config.toml
n_layer = 12
d_model = 256
n_head = 4
n_kv_head = 4
head_dim = 64
d_mlp = 2048
vocab_size = 8192
activation = "squared_relu"
norm = "rmsnorm"
norm_place = "pre"
norm_eps = 1e-06
positions = "rope"
rope_base = 10000.0
rope_fraction = 1.0
qk_norm = true
attn_scale = 0.17
bias = "none"
tie_embeddings = false
parallel_block = false
extras = ["capped logits"]
init = "normal"
init_std_qkv = 0.0323
init_std_o = 0.0
init_std_up = 0.0323
init_std_down = 0.0
optimizer = "soap_variant"
lr = 0.00457
beta1 = 0.95
beta2 = 0.99
weight_decay = 0.059
lr_head = 0.00756
warmup_steps = 68
schedule = "wsd"
decay_fraction = 0.796
decay_shape = "linear"
final_lr_fraction = 0.0
batch_tokens = [65536, 131072]
seq_len = 256
doc_mask = true
train_tokens = 460700000
steps = 4802
dataset = "wikipedia_en"
Each number is 200 + 20 x the weight over its row's rms, rounded and kept within 0 to 999. Layers, rows and columns count from 0. The size before them is the row's rms in percent of the matrix's.

# layer 9 attention value, 256x256, rms 0.339, rows 251-255, columns 128-191
082,198,244,231,173,181,167,203,183,199,183,207,180,206,167,197,226,196,226,181,199,218,185,222,197,209,236,211,175,227,219,181,208,204,190,198,178,174,239,218,173,213,220,207,217,191,206,191,213,211,204,229,225,198,198,186,148,203,216,196,211,212,220,216,187
083,185,187,195,193,244,215,185,217,234,186,230,245,206,200,213,188,189,229,204,171,185,200,208,209,199,232,194,188,222,199,174,204,204,200,177,184,206,207,156,222,188,191,209,219,200,212,208,190,193,217,198,211,193,203,184,171,206,217,178,210,200,192,181,176
082,228,163,194,225,197,221,196,231,187,211,200,238,189,208,194,228,167,240,185,198,200,218,181,203,191,249,182,200,178,216,204,232,200,215,227,198,207,195,231,209,153,196,223,179,176,219,212,190,222,200,196,229,176,218,208,206,219,179,191,187,184,212,185,241
085,208,155,171,199,217,173,200,217,224,223,221,199,192,150,191,193,171,176,223,210,237,186,185,217,199,176,201,189,227,195,180,189,220,141,228,197,211,174,187,188,216,171,196,226,178,189,190,186,173,200,190,191,210,190,177,209,188,154,210,174,208,203,178,180
083,164,192,208,186,188,186,189,224,195,228,207,207,165,204,193,225,205,191,195,182,198,200,225,184,219,177,196,227,225,234,222,235,184,186,175,239,174,181,183,207,199,181,212,210,189,178,226,166,203,197,211,212,162,223,217,246,182,228,199,218,234,227,268,184
# layer 9 attention output (transposed), 256x256, rms 0.307, rows 251-255, columns 128-191
082,249,197,204,197,180,205,245,198,223,209,195,220,201,196,202,213,202,186,187,195,193,158,243,199,200,236,198,169,187,190,184,181,207,229,177,221,187,162,167,230,191,183,186,198,196,230,201,215,214,186,212,172,203,198,209,210,209,195,216,216,200,206,205,194
082,202,212,211,184,205,198,199,194,182,186,194,184,157,222,202,207,207,186,189,155,205,211,204,180,211,197,198,208,215,196,236,197,165,197,203,232,186,216,211,174,187,197,219,187,233,191,152,156,172,212,215,218,229,213,199,225,199,188,196,185,221,201,209,238
080,164,218,206,218,185,149,153,201,154,186,212,199,207,168,206,146,198,167,180,218,193,215,162,189,199,241,203,191,212,200,184,226,217,227,210,216,169,193,171,232,179,215,237,205,174,155,211,211,180,229,204,172,215,214,199,206,194,217,201,205,215,198,195,214
086,192,201,195,186,193,210,189,181,168,174,186,239,235,205,192,193,225,205,170,193,190,208,219,220,223,251,214,229,171,193,205,184,227,211,211,223,184,196,191,182,217,189,192,158,185,203,192,158,196,191,193,201,174,176,175,230,198,192,166,179,182,186,201,218
078,206,207,190,233,193,220,191,194,189,164,231,196,235,193,172,235,193,198,148,228,223,196,218,194,209,178,188,219,197,195,171,179,214,218,199,202,191,196,227,217,204,190,209,253,213,214,160,202,210,209,221,193,227,195,174,157,171,194,209,175,206,175,198,191
# layer 9 MLP up, 2048x256, rms 0.186, rows 0-20, columns 128-191
109,191,229,230,235,167,201,196,150,186,208,220,204,198,185,228,192,193,211,188,200,219,170,204,196,203,226,167,171,210,208,195,240,234,184,194,192,166,194,192,195,197,203,235,192,219,188,200,204,202,207,230,185,193,159,177,180,194,201,227,185,179,238,181,166
090,194,158,203,216,191,177,191,219,209,195,192,174,218,175,194,245,192,207,205,189,233,195,214,218,204,215,193,177,205,218,194,192,204,187,185,195,182,195,194,193,170,222,214,209,215,208,170,243,218,195,177,208,209,233,184,209,192,200,200,185,236,216,223,185
094,213,218,215,228,168,203,194,200,280,201,177,175,198,223,234,199,208,200,218,209,216,190,206,223,211,195,182,232,217,186,216,216,199,211,198,200,172,201,191,192,220,159,169,216,173,176,206,166,192,206,181,206,218,179,215,235,226,177,186,194,200,200,219,213
099,198,193,210,213,210,191,218,268,224,217,209,208,177,209,163,205,208,205,172,211,214,205,218,189,206,177,192,213,198,178,169,193,212,210,183,206,192,241,195,164,184,207,198,178,203,206,197,225,227,195,208,188,213,212,172,244,220,170,168,221,200,225,175,198
109,207,217,207,173,200,199,193,211,197,236,231,195,181,195,191,217,192,196,235,204,203,161,219,187,223,181,189,252,191,193,199,183,211,185,217,184,172,198,194,249,206,196,180,199,243,183,206,205,209,219,181,228,202,201,218,215,206,196,211,158,198,184,197,197
098,209,200,207,216,193,229,181,201,225,170,194,186,221,194,191,221,205,212,210,196,176,195,197,205,214,197,189,201,201,196,202,224,225,203,195,163,176,166,200,242,203,190,206,173,226,218,207,186,229,204,187,223,205,180,177,207,211,185,170,212,189,192,200,211
123,182,193,163,197,233,182,208,228,213,205,213,208,193,199,191,202,223,156,184,209,201,198,186,203,203,191,206,190,197,210,209,204,197,192,190,213,201,226,211,212,187,233,175,195,205,221,184,200,218,184,206,174,225,198,221,209,206,215,172,180,212,227,189,197
107,209,209,198,220,206,197,222,194,201,197,210,182,183,193,203,217,175,227,191,179,216,182,201,232,191,207,196,218,179,255,199,218,189,192,204,182,195,250,212,199,191,224,145,188,197,212,200,221,160,185,201,206,205,231,192,187,208,189,183,207,239,198,193,188
104,167,200,188,212,217,213,189,195,192,186,188,165,184,202,194,173,205,215,216,196,186,211,227,174,206,180,188,168,188,180,198,219,217,187,181,182,190,170,199,221,212,188,223,197,174,233,189,218,180,209,230,195,186,229,186,212,205,220,169,205,184,225,237,205
098,214,195,226,196,232,232,173,222,209,172,235,200,207,179,237,203,225,195,214,234,253,228,236,161,220,184,177,212,224,210,222,172,180,184,184,196,188,182,191,183,191,217,168,202,229,185,195,193,189,199,251,210,164,204,186,198,205,153,193,223,196,218,174,169
103,198,171,162,254,197,186,206,221,200,224,186,223,222,137,211,186,191,219,176,191,193,190,214,199,198,200,169,230,155,237,218,224,238,204,206,184,199,191,188,186,209,215,185,183,169,181,186,204,191,219,185,179,177,188,209,254,167,200,221,198,190,196,192,189
101,193,188,189,215,162,192,213,193,194,223,190,186,168,231,187,190,177,223,194,216,225,189,185,195,204,207,172,183,250,215,199,193,202,168,226,185,210,184,226,238,215,212,194,179,192,185,206,194,199,190,186,182,226,196,169,214,218,195,178,194,207,225,216,227
102,236,211,197,162,179,202,217,223,211,196,192,172,200,217,202,191,211,208,206,210,194,171,206,231,218,218,198,215,223,178,180,196,212,243,155,198,207,205,188,192,167,202,192,230,182,209,200,254,185,189,191,191,199,201,195,217,231,250,238,169,219,193,191,182
091,187,218,239,166,199,228,182,204,224,163,212,224,211,190,192,207,219,172,205,194,188,195,249,204,227,231,190,220,162,200,188,182,180,208,210,193,194,182,154,210,201,211,197,204,195,170,219,187,207,203,162,198,208,232,177,164,192,170,239,173,179,173,219,212
098,217,161,196,214,158,193,233,193,211,157,164,228,186,212,220,202,185,184,163,220,218,202,195,179,217,215,190,175,207,179,199,206,207,191,220,189,187,223,172,165,166,195,179,204,204,227,197,208,164,171,168,199,187,191,186,196,173,234,190,223,189,184,187,204
097,190,229,132,177,147,196,193,225,203,230,204,208,216,169,210,187,188,174,202,221,213,214,192,154,200,227,210,231,228,197,192,217,140,191,200,174,208,181,192,197,207,163,205,201,212,202,182,189,236,232,181,171,194,199,170,213,205,182,195,206,216,205,190,194
098,181,237,209,185,206,186,224,207,224,185,162,164,196,191,193,225,180,157,208,175,176,232,193,210,214,215,199,222,164,198,191,198,199,176,236,202,201,183,172,161,181,221,181,211,228,202,199,200,194,198,192,218,227,172,210,228,212,168,213,215,191,226,234,195
092,226,193,192,212,200,176,234,197,210,180,188,219,176,202,202,217,169,161,179,197,227,203,213,206,203,171,197,211,169,190,177,223,232,200,177,191,198,204,176,193,188,184,181,182,212,201,232,213,200,154,174,197,201,182,220,189,184,209,182,184,204,212,218,183
109,223,244,193,175,187,198,170,206,181,200,185,211,217,194,165,181,169,229,231,186,208,212,207,184,195,176,175,214,151,182,166,172,219,194,183,177,204,195,187,172,217,190,178,175,181,171,178,187,215,204,182,223,194,207,169,204,211,208,185,198,192,182,151,192
114,222,185,187,215,173,191,218,229,225,154,194,206,219,171,163,185,187,192,196,182,213,208,210,209,181,196,208,200,233,193,198,175,215,173,201,190,192,221,203,167,202,208,215,196,205,217,193,186,212,234,202,225,155,189,201,197,221,218,170,214,199,200,197,215
105,201,204,225,149,213,180,203,193,203,203,193,178,200,200,208,238,182,186,197,222,190,201,209,215,192,200,180,193,184,234,239,188,199,183,220,186,198,162,201,223,238,204,139,210,203,190,166,223,217,226,215,166,200,213,192,202,205,205,187,212,200,203,250,196
# layer 9 MLP down (transposed), 2048x256, rms 0.192, rows 0-19, columns 128-191
099,186,214,176,222,196,191,178,246,191,208,203,203,209,194,183,182,222,193,198,187,200,224,169,177,167,199,200,219,189,215,226,238,228,192,182,209,225,244,154,210,203,169,234,222,198,216,188,226,217,228,156,200,151,214,176,176,206,189,234,195,183,190,226,168
087,217,200,188,238,218,205,178,193,228,215,219,196,202,218,184,212,190,190,204,241,214,202,211,197,195,201,184,215,202,216,174,213,183,257,165,189,215,223,184,212,207,170,178,213,194,213,179,179,198,205,200,175,262,220,185,174,235,171,171,207,206,202,203,182
101,202,177,191,181,186,180,159,205,223,194,190,192,172,202,209,182,189,195,197,167,222,211,200,222,194,189,182,199,184,248,220,197,188,228,225,193,198,202,216,220,203,190,208,182,184,219,167,220,199,196,235,194,236,217,166,221,167,194,201,191,196,207,212,223
104,258,210,208,210,211,184,201,237,189,211,206,202,209,213,205,209,221,185,184,210,226,221,207,214,199,160,216,209,173,219,188,209,195,210,185,208,188,195,166,184,210,200,179,191,206,226,201,201,202,182,202,165,200,209,207,185,206,171,238,202,194,224,212,189
105,181,205,199,191,198,203,184,150,192,230,205,238,201,209,213,214,190,178,179,207,258,185,195,231,181,183,219,216,208,172,218,197,171,202,219,213,180,210,204,192,198,169,188,235,228,177,209,200,189,228,178,203,213,216,235,189,215,221,194,205,228,207,252,239
105,208,219,215,215,176,201,149,179,199,235,226,183,208,200,197,175,191,178,192,174,201,189,205,230,209,185,207,213,182,171,204,206,203,170,188,215,189,203,249,209,211,200,204,211,225,199,194,184,181,232,202,199,168,195,250,187,139,175,228,212,185,229,209,187
120,190,196,206,178,221,217,203,224,207,217,204,160,198,193,228,196,216,156,200,228,191,206,204,211,186,159,225,193,219,244,211,189,211,204,197,186,197,200,243,180,218,204,185,188,181,210,232,181,227,209,157,181,227,194,227,168,199,219,195,182,207,185,236,225
100,168,204,216,229,152,204,192,234,180,205,183,204,207,192,179,198,198,232,197,218,200,188,160,204,194,174,220,214,218,210,215,189,184,227,184,178,184,229,203,189,177,198,222,214,184,183,196,210,180,233,164,224,188,191,224,195,261,199,192,209,199,195,199,205
103,186,221,217,192,222,217,184,233,227,177,199,194,209,213,194,196,197,200,191,187,154,200,227,208,202,178,174,208,206,207,182,181,225,207,184,211,186,165,177,208,194,251,204,224,198,210,223,222,202,223,168,204,193,160,214,192,194,214,191,208,231,200,215,224
093,220,206,197,217,226,198,172,195,177,191,192,185,234,242,201,196,216,200,152,168,223,231,205,207,183,217,190,207,212,146,188,183,184,220,229,210,195,184,195,210,182,195,185,199,162,177,178,232,191,205,213,212,230,200,228,192,155,188,186,201,213,195,189,224
101,197,200,168,242,189,179,166,181,202,206,203,170,215,172,175,188,222,203,186,222,192,228,219,212,181,186,168,193,186,201,216,234,231,183,185,223,190,187,215,213,199,222,211,198,217,183,224,231,214,186,215,151,193,182,195,177,146,177,210,205,189,185,192,192
106,220,207,191,237,180,178,224,225,200,184,217,205,229,267,182,219,188,226,219,197,204,221,182,186,213,218,193,186,177,185,212,186,160,186,180,204,164,244,215,204,211,208,185,237,208,172,188,245,192,224,194,216,194,206,214,198,222,209,197,211,224,212,186,164
099,244,194,199,195,217,209,193,184,175,168,191,181,199,175,237,190,219,176,175,208,176,214,230,227,194,194,223,203,216,195,180,212,213,203,164,184,207,230,206,200,223,195,228,199,211,212,180,221,207,216,205,200,237,205,186,188,235,187,218,158,163,218,222,198
105,177,218,209,191,199,247,196,210,187,183,180,190,236,213,225,213,218,220,174,168,182,163,225,215,180,198,196,203,220,205,217,178,184,158,202,220,196,230,229,203,196,169,203,194,196,212,228,201,200,220,203,199,236,209,179,212,192,179,244,196,220,221,192,252
096,231,194,210,209,186,185,231,216,206,211,215,219,156,192,220,234,191,183,219,227,194,153,167,212,214,185,171,220,203,213,209,186,212,204,155,211,179,207,222,188,203,199,201,175,191,236,189,231,225,181,210,192,186,171,225,229,166,196,220,222,211,168,198,181
098,200,183,230,216,188,205,196,204,196,188,186,181,209,170,234,208,217,190,200,202,247,191,220,201,198,162,171,198,212,225,182,186,183,200,183,199,227,183,181,232,209,208,175,219,204,171,185,199,208,174,192,276,235,211,174,172,206,208,216,241,187,226,224,177
103,165,186,205,187,196,206,202,193,229,204,186,213,208,227,189,186,203,205,213,163,205,177,197,221,193,202,183,202,208,194,213,149,224,197,193,205,191,209,203,218,210,185,199,208,195,192,154,245,194,205,185,174,203,216,196,194,162,231,210,167,189,196,210,171
094,179,193,179,205,202,169,174,268,196,232,158,192,198,183,197,212,182,208,214,207,220,189,199,198,189,177,193,196,197,239,209,163,232,196,215,205,198,190,221,186,185,216,200,214,198,191,175,188,234,227,207,202,200,199,230,202,199,210,197,201,197,221,180,227
101,217,224,191,201,203,215,207,200,202,200,205,195,210,196,182,188,234,205,202,213,197,189,221,219,199,215,209,198,226,202,188,160,220,162,204,198,184,192,193,219,250,240,246,167,198,203,165,211,184,175,205,197,212,237,234,213,190,234,190,205,205,189,198,210
108,175,219,164,220,192,217,185,207,182,190,175,185,211,182,202,185,166,172,256,194,220,191,210,195,223,196,161,225,227,234,185,188,210,212,181,235,218,194,230,207,191,198,173,184,175,189,194,224,181,216,212,195,176,221,193,206,212,160,222,214,169,194,145,221